config.yaml
hidden_size: 448
vocab_size: 8192
norm: "layernorm"
qk_norm: false
attn_scale: 0.125
init: "uniform"
lr_head: 0.00754
doc_mask: true
max_steps: 6759
Each number is 128 + 32 x the weight over the matrix's rms, rounded and kept within 0 to 255. Layers, rows and columns count from 0. Numbers have three digits each.

# layer 9 MLP gate, 1216x448, rms 0.0745, rows 224-261, columns 224-279
103114101153146217139131147123085074153101092094141167109142153155145152177132149129112130077141165143113107063136168124107139176192067155198106164068143112101124139080
189185095131113124159070121101148100118146143128115115103129061136113143121108105063143170093153113128140105183149098072155128149138154158135142177132163130090121091121
110107115154145177081148143162130072102157141170058119160135183128133149121162067113152104134162104109177104185133148121140108180083151111109130169152093100158138112086
128090134114153126149085163112128127108081124098124147144143146103140147084149167114115108122152050101104106151095076098122157147116135176162102158133131078082152169100
134095132118161142083175167083057200194116074105184124125089160135127206140155072180076127151118105148121161147095158139119057073123172157135102159186110143089107100148
136175225136118193140153124109149147128114119121123127094152188113147116085122127153123136113119065156094173108162096172183138133081043146197120142088106122090165159082
125065145121133079102139129141082124080142124102086128108145087144131089099085117198134098163151184114151092130138049116161121157164123164123092153072141050122153123107
088137136114099189136146122112152095125077140140116138137159163146096144091092092108107139077112134148172188165134072160087138139130097133079135131100198103135129112123
176120156167095132159109102105101141144069125087195129130150157130149127098135107144132148102097048053083146114088152110135149127122128112185140067163097118138132145146
054140148073098163159134104156184148119159099149099110105121080119101140130068111148121050082133122125094161126094114093148155125118150123123114134063187090155133182140
123126105184108131176162124188146091135147128117124133106126117179119155061097164146098110131138154099146121181117164116100190130113124150172137166196125180163106126114
125134123120134159076160092127160143154113134136084138099123133170168123131148146139110177147138096140153147193108101084061147088128159138132068144114157124096145166105
120154109069064136185141097149107144112058145124097155127093105138149067103089096146115104134119136174127147154102096041067157106148124166055118087133146146160088207113
095171085113102134174117150148141136138234166093154100135119141183146118144114165191165103147152153096161148087112136149131143180099154147093122139089149124134100177117
185086079122178166138153122094145106181158121221132129118120133144111165165185114148100168189146186158095135119139160135150132084140111165142105140148147137125085128144
087097098115100163068128120148104153115133127112155087146127185111109099182112115153115060112159107110098106151140119142104165083121121137118089156153160076195150107147
147124162073164145061126111081133120094070132181125088144112148076129108119121163137125134183179140104160188159081111080101130176097167143080107097129119123122139070133
125067161109076089082094135145107121111185102184090099106149141111092101099149162102099142118117139124152148116142174109146121177121141094169128100107093122174110149165
124062120171112090145120142108094088130100139158118116102127147158164119139175107114164106103180152080141207103120114158194131187126141095133147089114144158143112100135
102121118139120104096173183168136120147100156158086170164140123161172081166175122128125109099171134221209079130125108089160141150100071121140151144142124116141093127058
154112101124117114150109115124113141122132109157133117103236103158093090128112128094105166085111134144167150153166175071178135086193163101141047085110184161156148146112
156132172156062138150078109183109164135107114097165132136137117141167102093082144113088086130145114156106059148198190132157128139098070131134119150127148150083095144084
129144102122089152119163161133122117186146169092076056143162140127171082170083171156096180123134153094114110120111118150130172155175107116120133200154129064099115144153
134124129121142118086147139111077144137097127166146142111094119166120072146172102152167145116114107089116106160090105119090172140118145127158099152135133097179094128122
106135164143184114142099181092161169136135131152117098104116108113163119121096179175143117137087155130112094103086086088113145154121126150140143153110115117109124127135
180173108100150188091124093093147141127153113155170096101181112081133162162144087156199127142116111112119164130136152168162102167146122115100070106104141076080139199146
126066148127111134117108255130156164132103151147193138115181121132156109097143124143139174217085100125097090088155167156095088125121090109086145118121124061126140105127
050164139077158103158105169096136104156130171160115159168168065096116161173144122170136111107098165092101148141112155111108097103141180114158090062131145103160144059154
123066089155144145148145114104101088086122126126144152119179115140147140138153128165077143116159182141104070145177106084117107173129110153129210124124127133140140140127
145075118093089088083116108109104159111146121131133183147198116121112137081131092134112060126091102116172125114115161130114147149143135143086123120121158172138162106133
076115144046145111127102136170168129137129103150151133137082087114145105164193122101059134116060085154104127175150153122130151153158139161111163174124099111148146079107
132109192173101110082109105151161109099114122160121126135151091114072146111143130162103117077109065108107094136097169090086132149117168169175110136111125126057135158152
227106155128149136118163184084173091143192127155055201162182099040109120088149095167106155139123124124119083182118153089138173150083137115103123179091131158085157157067
149119179078088118123112098125121140172129132092142166180078118094084105135130127120153154086123147074120145181151156166108142154114054160110104083155189072113140111105
218150124086201128137115141151121157115137138188143136105182169133157170123177136126150152150105155103098091168168161155096157158105145126159181138187091120100119162152
161141096052060122123163136113149120172128110117115137106150102132116165173065115143142190202162210164089068151085174074060158165105126121130051079162124096137136162102
083109097117151140154153123137159125165158116182122116154139130102114157107180083097135098084123059166137112092114157106133143104112116067119129122126136147148135206130
087135103111086114088155138125131154169173093173098088104118226135132186136140111107106115143080176148106101171166121191112128120191120135070093097114153138103135109157
# layer 9 MLP up, 1216x448, rms 0.0794, rows 224-261, columns 224-279
070124153136080151108094154056133146146156117183116124147132110101119115144136133101154215106045027089118145151110097129117116148121139151126148087101137144067091073048
088123138148120164102097071178095109132177122158142097116144102141170123128105096152132101149126154145121112166152097120145140101162147188109156063138139169161092151144
134109072177138155190117167121145108092116129139056131132151139112102187116196114119132085084224127161224088185150128114093125182107185164158118155128059142136109094108
148171103091124124108102119159133085105064143122113170125177148094115129134112115164109143191147106138121136133172101155139157148096105141095132139163116099126144163167
135128195127103193131117213066145087183114097132126164153112155123092108111162173120166147142209104141139152121114106106126166141128090154121086084139124126147121075149
139135181216156100085143147125166099110111130159164086102150167130177129133096143070152097137162123180148143130162126137111152139142139057153115159183138076108165123094
138125083173051137094104155165132111122112188084131115158127143091108075142112195124119136162152132173104175139136062129160099110101137059099109117154213099132158125084
151065101152119142136153115046082110103144174162136076066157124144175160186102106121112128141140147073174219169086135089114179194109113089133159153170145085119163104112
138126149113137077127100119069091114109172189096109162155110082163097150175103107136146126131102098083119138119113133162153123163156089145173120109120115081096099128177
136099129097143156070094097163144182099155178150096201066150131066067113078131096096128135152139135092129156116127158115097114111106126108116173082108103138101088194170
120123162138094089133094123079132080126066172147133156119155099171134120129142124180121155155131173174159098141180169163108143098151126076058161114170124141163099087072
143113165119130115129123120090113162185181172196147151177106119108120153183173087178090090143140141107152091188199140100077132120148129158106145109116172094172148099165
111164208090108097055136133162145143117165105123128113156171141156097156121160077128108187103092146079139067075099118054098115118125142102175114114158142095171111108202
176139091122169164160151173132164139125074156176126186131173177148169094081100071089171115138130091146152134140139098106105129108081147097108105145177110091163068136083
166126085126174143147110069113160087118153116072128120095114117180069136092150119157111079131134149099102159136103165090082158146112077165129138085150142142163071136125
197138123138137068157140134143130131168150031099076131106134166110162144082165130150140159169149101140149152125151116178125119120118119083129084167140128127108118124176
171139105108153168143121111170150146168129070040111163088102109153175133165140159099166124123139069113129174130153129172078090190158087183151144105097150114173156123139
157140108170148167159155129159114088138165163157153143104184182076107087147078156103156119129150026185139169139126072123129113146139164060092099042107125168130126119084
155137097210131135075115190170110088080072185152098101136126151116207152119135120189146124173164099143202136113119137150120127133090191148062061151095128113179114105170
102174138128087107093148166116080129100144159104125078164155145158116078215149155054129144127130176126069161162039162091168124126161144132129164062153171123149117174137
173133162184137129061067126138152097139068166157128178116076073114171116155147168111145089100188136113105110123168125080108118136117153123067119134089096145090120117166
101066135081143127127138067120115089139083119134102105151183131145102151087115098137179135085106122146097084155116129156113211165149075138088080083161137074159143120158
132138119117133117147098085088088157138135110148119164167174160092104109141136134152149138160187129153121163162137071176040094083112110126097205192118099219186149142095
112143151114143095165137133143161074158129133104114206165155139146133155119164176137092091097099099092108171214184094120177165129144102149108179161140113160122118127092
120133144116065165128111134089132139124136058103133132121212101146092123140148102129119116135124183095135176084140161131119130157138134085120068188141105154169083139158
141103094104137098119114102092187142158123110146134136072139101111103160196147154126177136127131131118127136110077136084156177214162149127106207191085183153148092071151
119079077111151144089126136176128172125125115153116134121129150127136103131070151149125164174161068147139057206145200101166137171107129069096157137111128123124143134126
154142103171125080114134068136095106089104139181155094118124115182120106063138179133166153098120106155188128097113077148112104077129055145105100116134122168116130160108
092149158103143138121153157073135124136134073125108151111119126144160045141158124151162091131092132111154173122178099162194098111077095140083087195121090140120078117114
138085102185191032154079169096107161167096118160150135187127077115101168135170135119059109148086145182116122171153121159169164088171162129081169118092148147103088150122
213147079158031108123169164160105120094120164142154114139092092148076089096136103142126124102110174177128124092161090077106143152112102126159083122140175158140082099166
095159168108182170109113113162079168125148176120083135073113179110162076038129142136141108162140174150178126117093114147162147138125178170172116107123093181091096132131
152098081191109139115100169095196053121118152082123151170120052120152112107084146117108101121038138162153125078061125171172179090162102152107150152134135135153117204112
124104130143141151127136133171143143078124093090106073132195136073084157096145116135169124060115141178185129100133148121179113095068150135122125137103089136123098155122
108162152138103084107077164126103160107154166117141078169083087102166105142057118103173128171200058158094130127109200174080147121093153086142095097102121107124159168150
116134119130134193129176121127150106131132134154041163141145151104151090131094121196106102142165127126106093096146148128138093155154086155157154131105083122140139091134
157119116116140141096156127155124107140144128152159088157050108097112122156128103080136053080122187080179117158121127105179161091169084106142215132085112073149185128181
078143087117128108048126142123120158180112127161106124107196153119152147152142136145056119136099077202077053124154093103156172121157093144146047125089189104134145107179
# layer 9 MLP down (transposed), 1216x448, rms 0.0441, rows 224-261, columns 224-279
105045127130175109190163110111061100121086104181106166115111159174126116150125109175133128110131084164120135114174130120160116090131097103111081156183125144187118182106
140111085118151175129129070152137103147146108102099152147141068172147140160136132131189160131100146137087137138144088133098181108147151099123077122079100097149104097112
107073110143157151154091140105146110130135140141143146172084121056104138143036083126136124113128184111111100124127102119097153150092107142167125150175073165190106095175
098131133142118097142099113090118142104064124139118114065155092178155112137064134101144144049169067067136139122113100091167100101155143125171169159129150131106129152143
121118166141076147075148100100087112143191141169119097195138198122154183074140204121133068112172162123173159086125143143126126191090160104173078085121119220111100213137
112069152072135157092151128145143133109142158158108107130126147099149105176109163065136103205088107137107072098143126128095140134088093133126176167057120080101175114077
114168091143198137097082193103151117157134133060114107139069139149158120153136134070082165164153163156152107121156191166092117127149079160132149139135113137146099062109
153218149138135098079171151133145074121162141124132124100171102157124099189105108116161145102112133190156146120096114125106118143156161125110137149122117120119160111125
123125097156105136171142112122113103154162089103161136110121163171173127158141119124177123102164090152140080176167089130131069091100113153162129147143182129104060146083
146124044152190050127115121154091173173133132151115133164109149120142172055106112084178182102085177119150073127104138096168122133123088155190146075120132094102113143126
168137073075142120104136136085178147143158038115173160143092154088114127102125160170141161112147170151194185113161106141158183108186114074135104073103143168103141188107
101118130173108136135126147147124167128112128117126070140066129115105097137139148100144133135127172127111119122101125113141121180124060142202131121109134131130109125101
159103116084191104121142152145139110179166127153058120071147138096072140131130213131104088130069091131155185126140129103072111115096146120097114100112064143094152107184
128120133118111084080123138131112159115129134197134137081181106166076084135120154145100158126138152112153110110157159132135143156136171147105127129058101138140140153077
113089133118194170095144081127167118108166168194144174046133072154079147102064180106099082114176156099082146144068162109136065107109111179152130112192099106156103128099
147154203144138107082164171132137087116108145103139165101121120149122166145196096177191072143061061096158197143144121117083138109122156082097130166163118125117113195103
116077166133112179170091083230184150129170103163112115092083121144128074125156101188177156184152091182115082226162152126089079117104125104120136120157132139173156119140
123121103097098061105140142181099116113115135102149224158176104094129115131138150136107122148080117090153172148126128131126135132135124172103129145125132107098116164176
152176048099101093077083125111155083138112119090079145117156101146138187135088154191130151109080136105154128099116089124104170121116102161096226126072131115113072111156
047085141145132157135141167150195091097137142176132112123163174171104173171127207092130120162078102155127150112104121047122177102127144135137131134192116085173094141136
130134102106110104136142110115156121090113103124087187170095076092154165169118109098098164175168162131130109176167159071127179141085097153059158165153194160104155165158
123208130137148121122113113092126098174138140210197119169179169110166134160159122143145152159110133120139153131125090155138106092114149090163150159130100109123125218150
203139140136133225138120137115091107102152164181160137135093106089094090085115140115130114138111087133095152117118144116191160119113164175115104081100116082130105104186
058115119120105095123078153114094079067106122085133122193184103158148105161129104084115195098100119116123114131107155094136150120186101103161107120171132163154161087127
115167106130124172117141085137182140139117100095092129150165140122065167149131117122083129122194132102123124129129155158102120127124054119037154149157183167170088148183
109115132168146129158127127088129103048101105174160114120098110139127062140195153088145078148160163153111123090135089153154114125128156109091212163109147137130172081081
133131126141137104137079115145143170122087115111176119115132142163084102093062103099137162181111149149079089104146136093133129076084136146141152134112103057098144096155
100154104088128136110143120096125162125155125177110164088185087105202143181110152060072097137088110051138123153127093097111132101167125125111177110138116032101121206140
173105127099050112114128109186144113115154160076107125140166140115162130154126124161039159066089161116187093125139109123122110160111085196132078115130155103098142141070
143114100109167108111104140105139149102123109135121097160103108179164141154126145110100134135126158137116126123171080173153147128138076138137150107077152107121146176126
170093162183203100138161100102110151135070161120128123112093144105149163157076181145072140130134118085157115098113117123118115090184136127128122147201133100119135095144
129176157143145092153164169138107134093145140097082203093117131155096107177155193119095165102123098088135077122141090200155151146119154214129171110061147126133042172158
132151109124111145105145154098137127104107109130117163126113118113105113076092119126156140063142205124088134101087141171093106142115120146068141108112134132148068143137
156198052157121134136176132119185124088142119134097153108186132134171174124047104070122116126101133168099151127175092171155147134190116162093133112165106121100097171081
134074143179145086095143154114120157155163117083153200123133144108083058168083134108130142118122144155120133161096112102158101099124080105189132143166127088130113107127
125109073144127125139108090120170124128088102128152141059080117115156069155108126100152164104161171125138187094139094132161086051104222111145123132130097134198191095117
126039156093163092099161090122141182101069103140123076100143155088154154146111168188079100115190149170050133113152119139104156168122159069122149160140120120127142106131
093135109103102096136141144113071175116063133143124123108148094122105071124147117168158070101125132127218141112108136098089152142174104097109116070122184144120155082097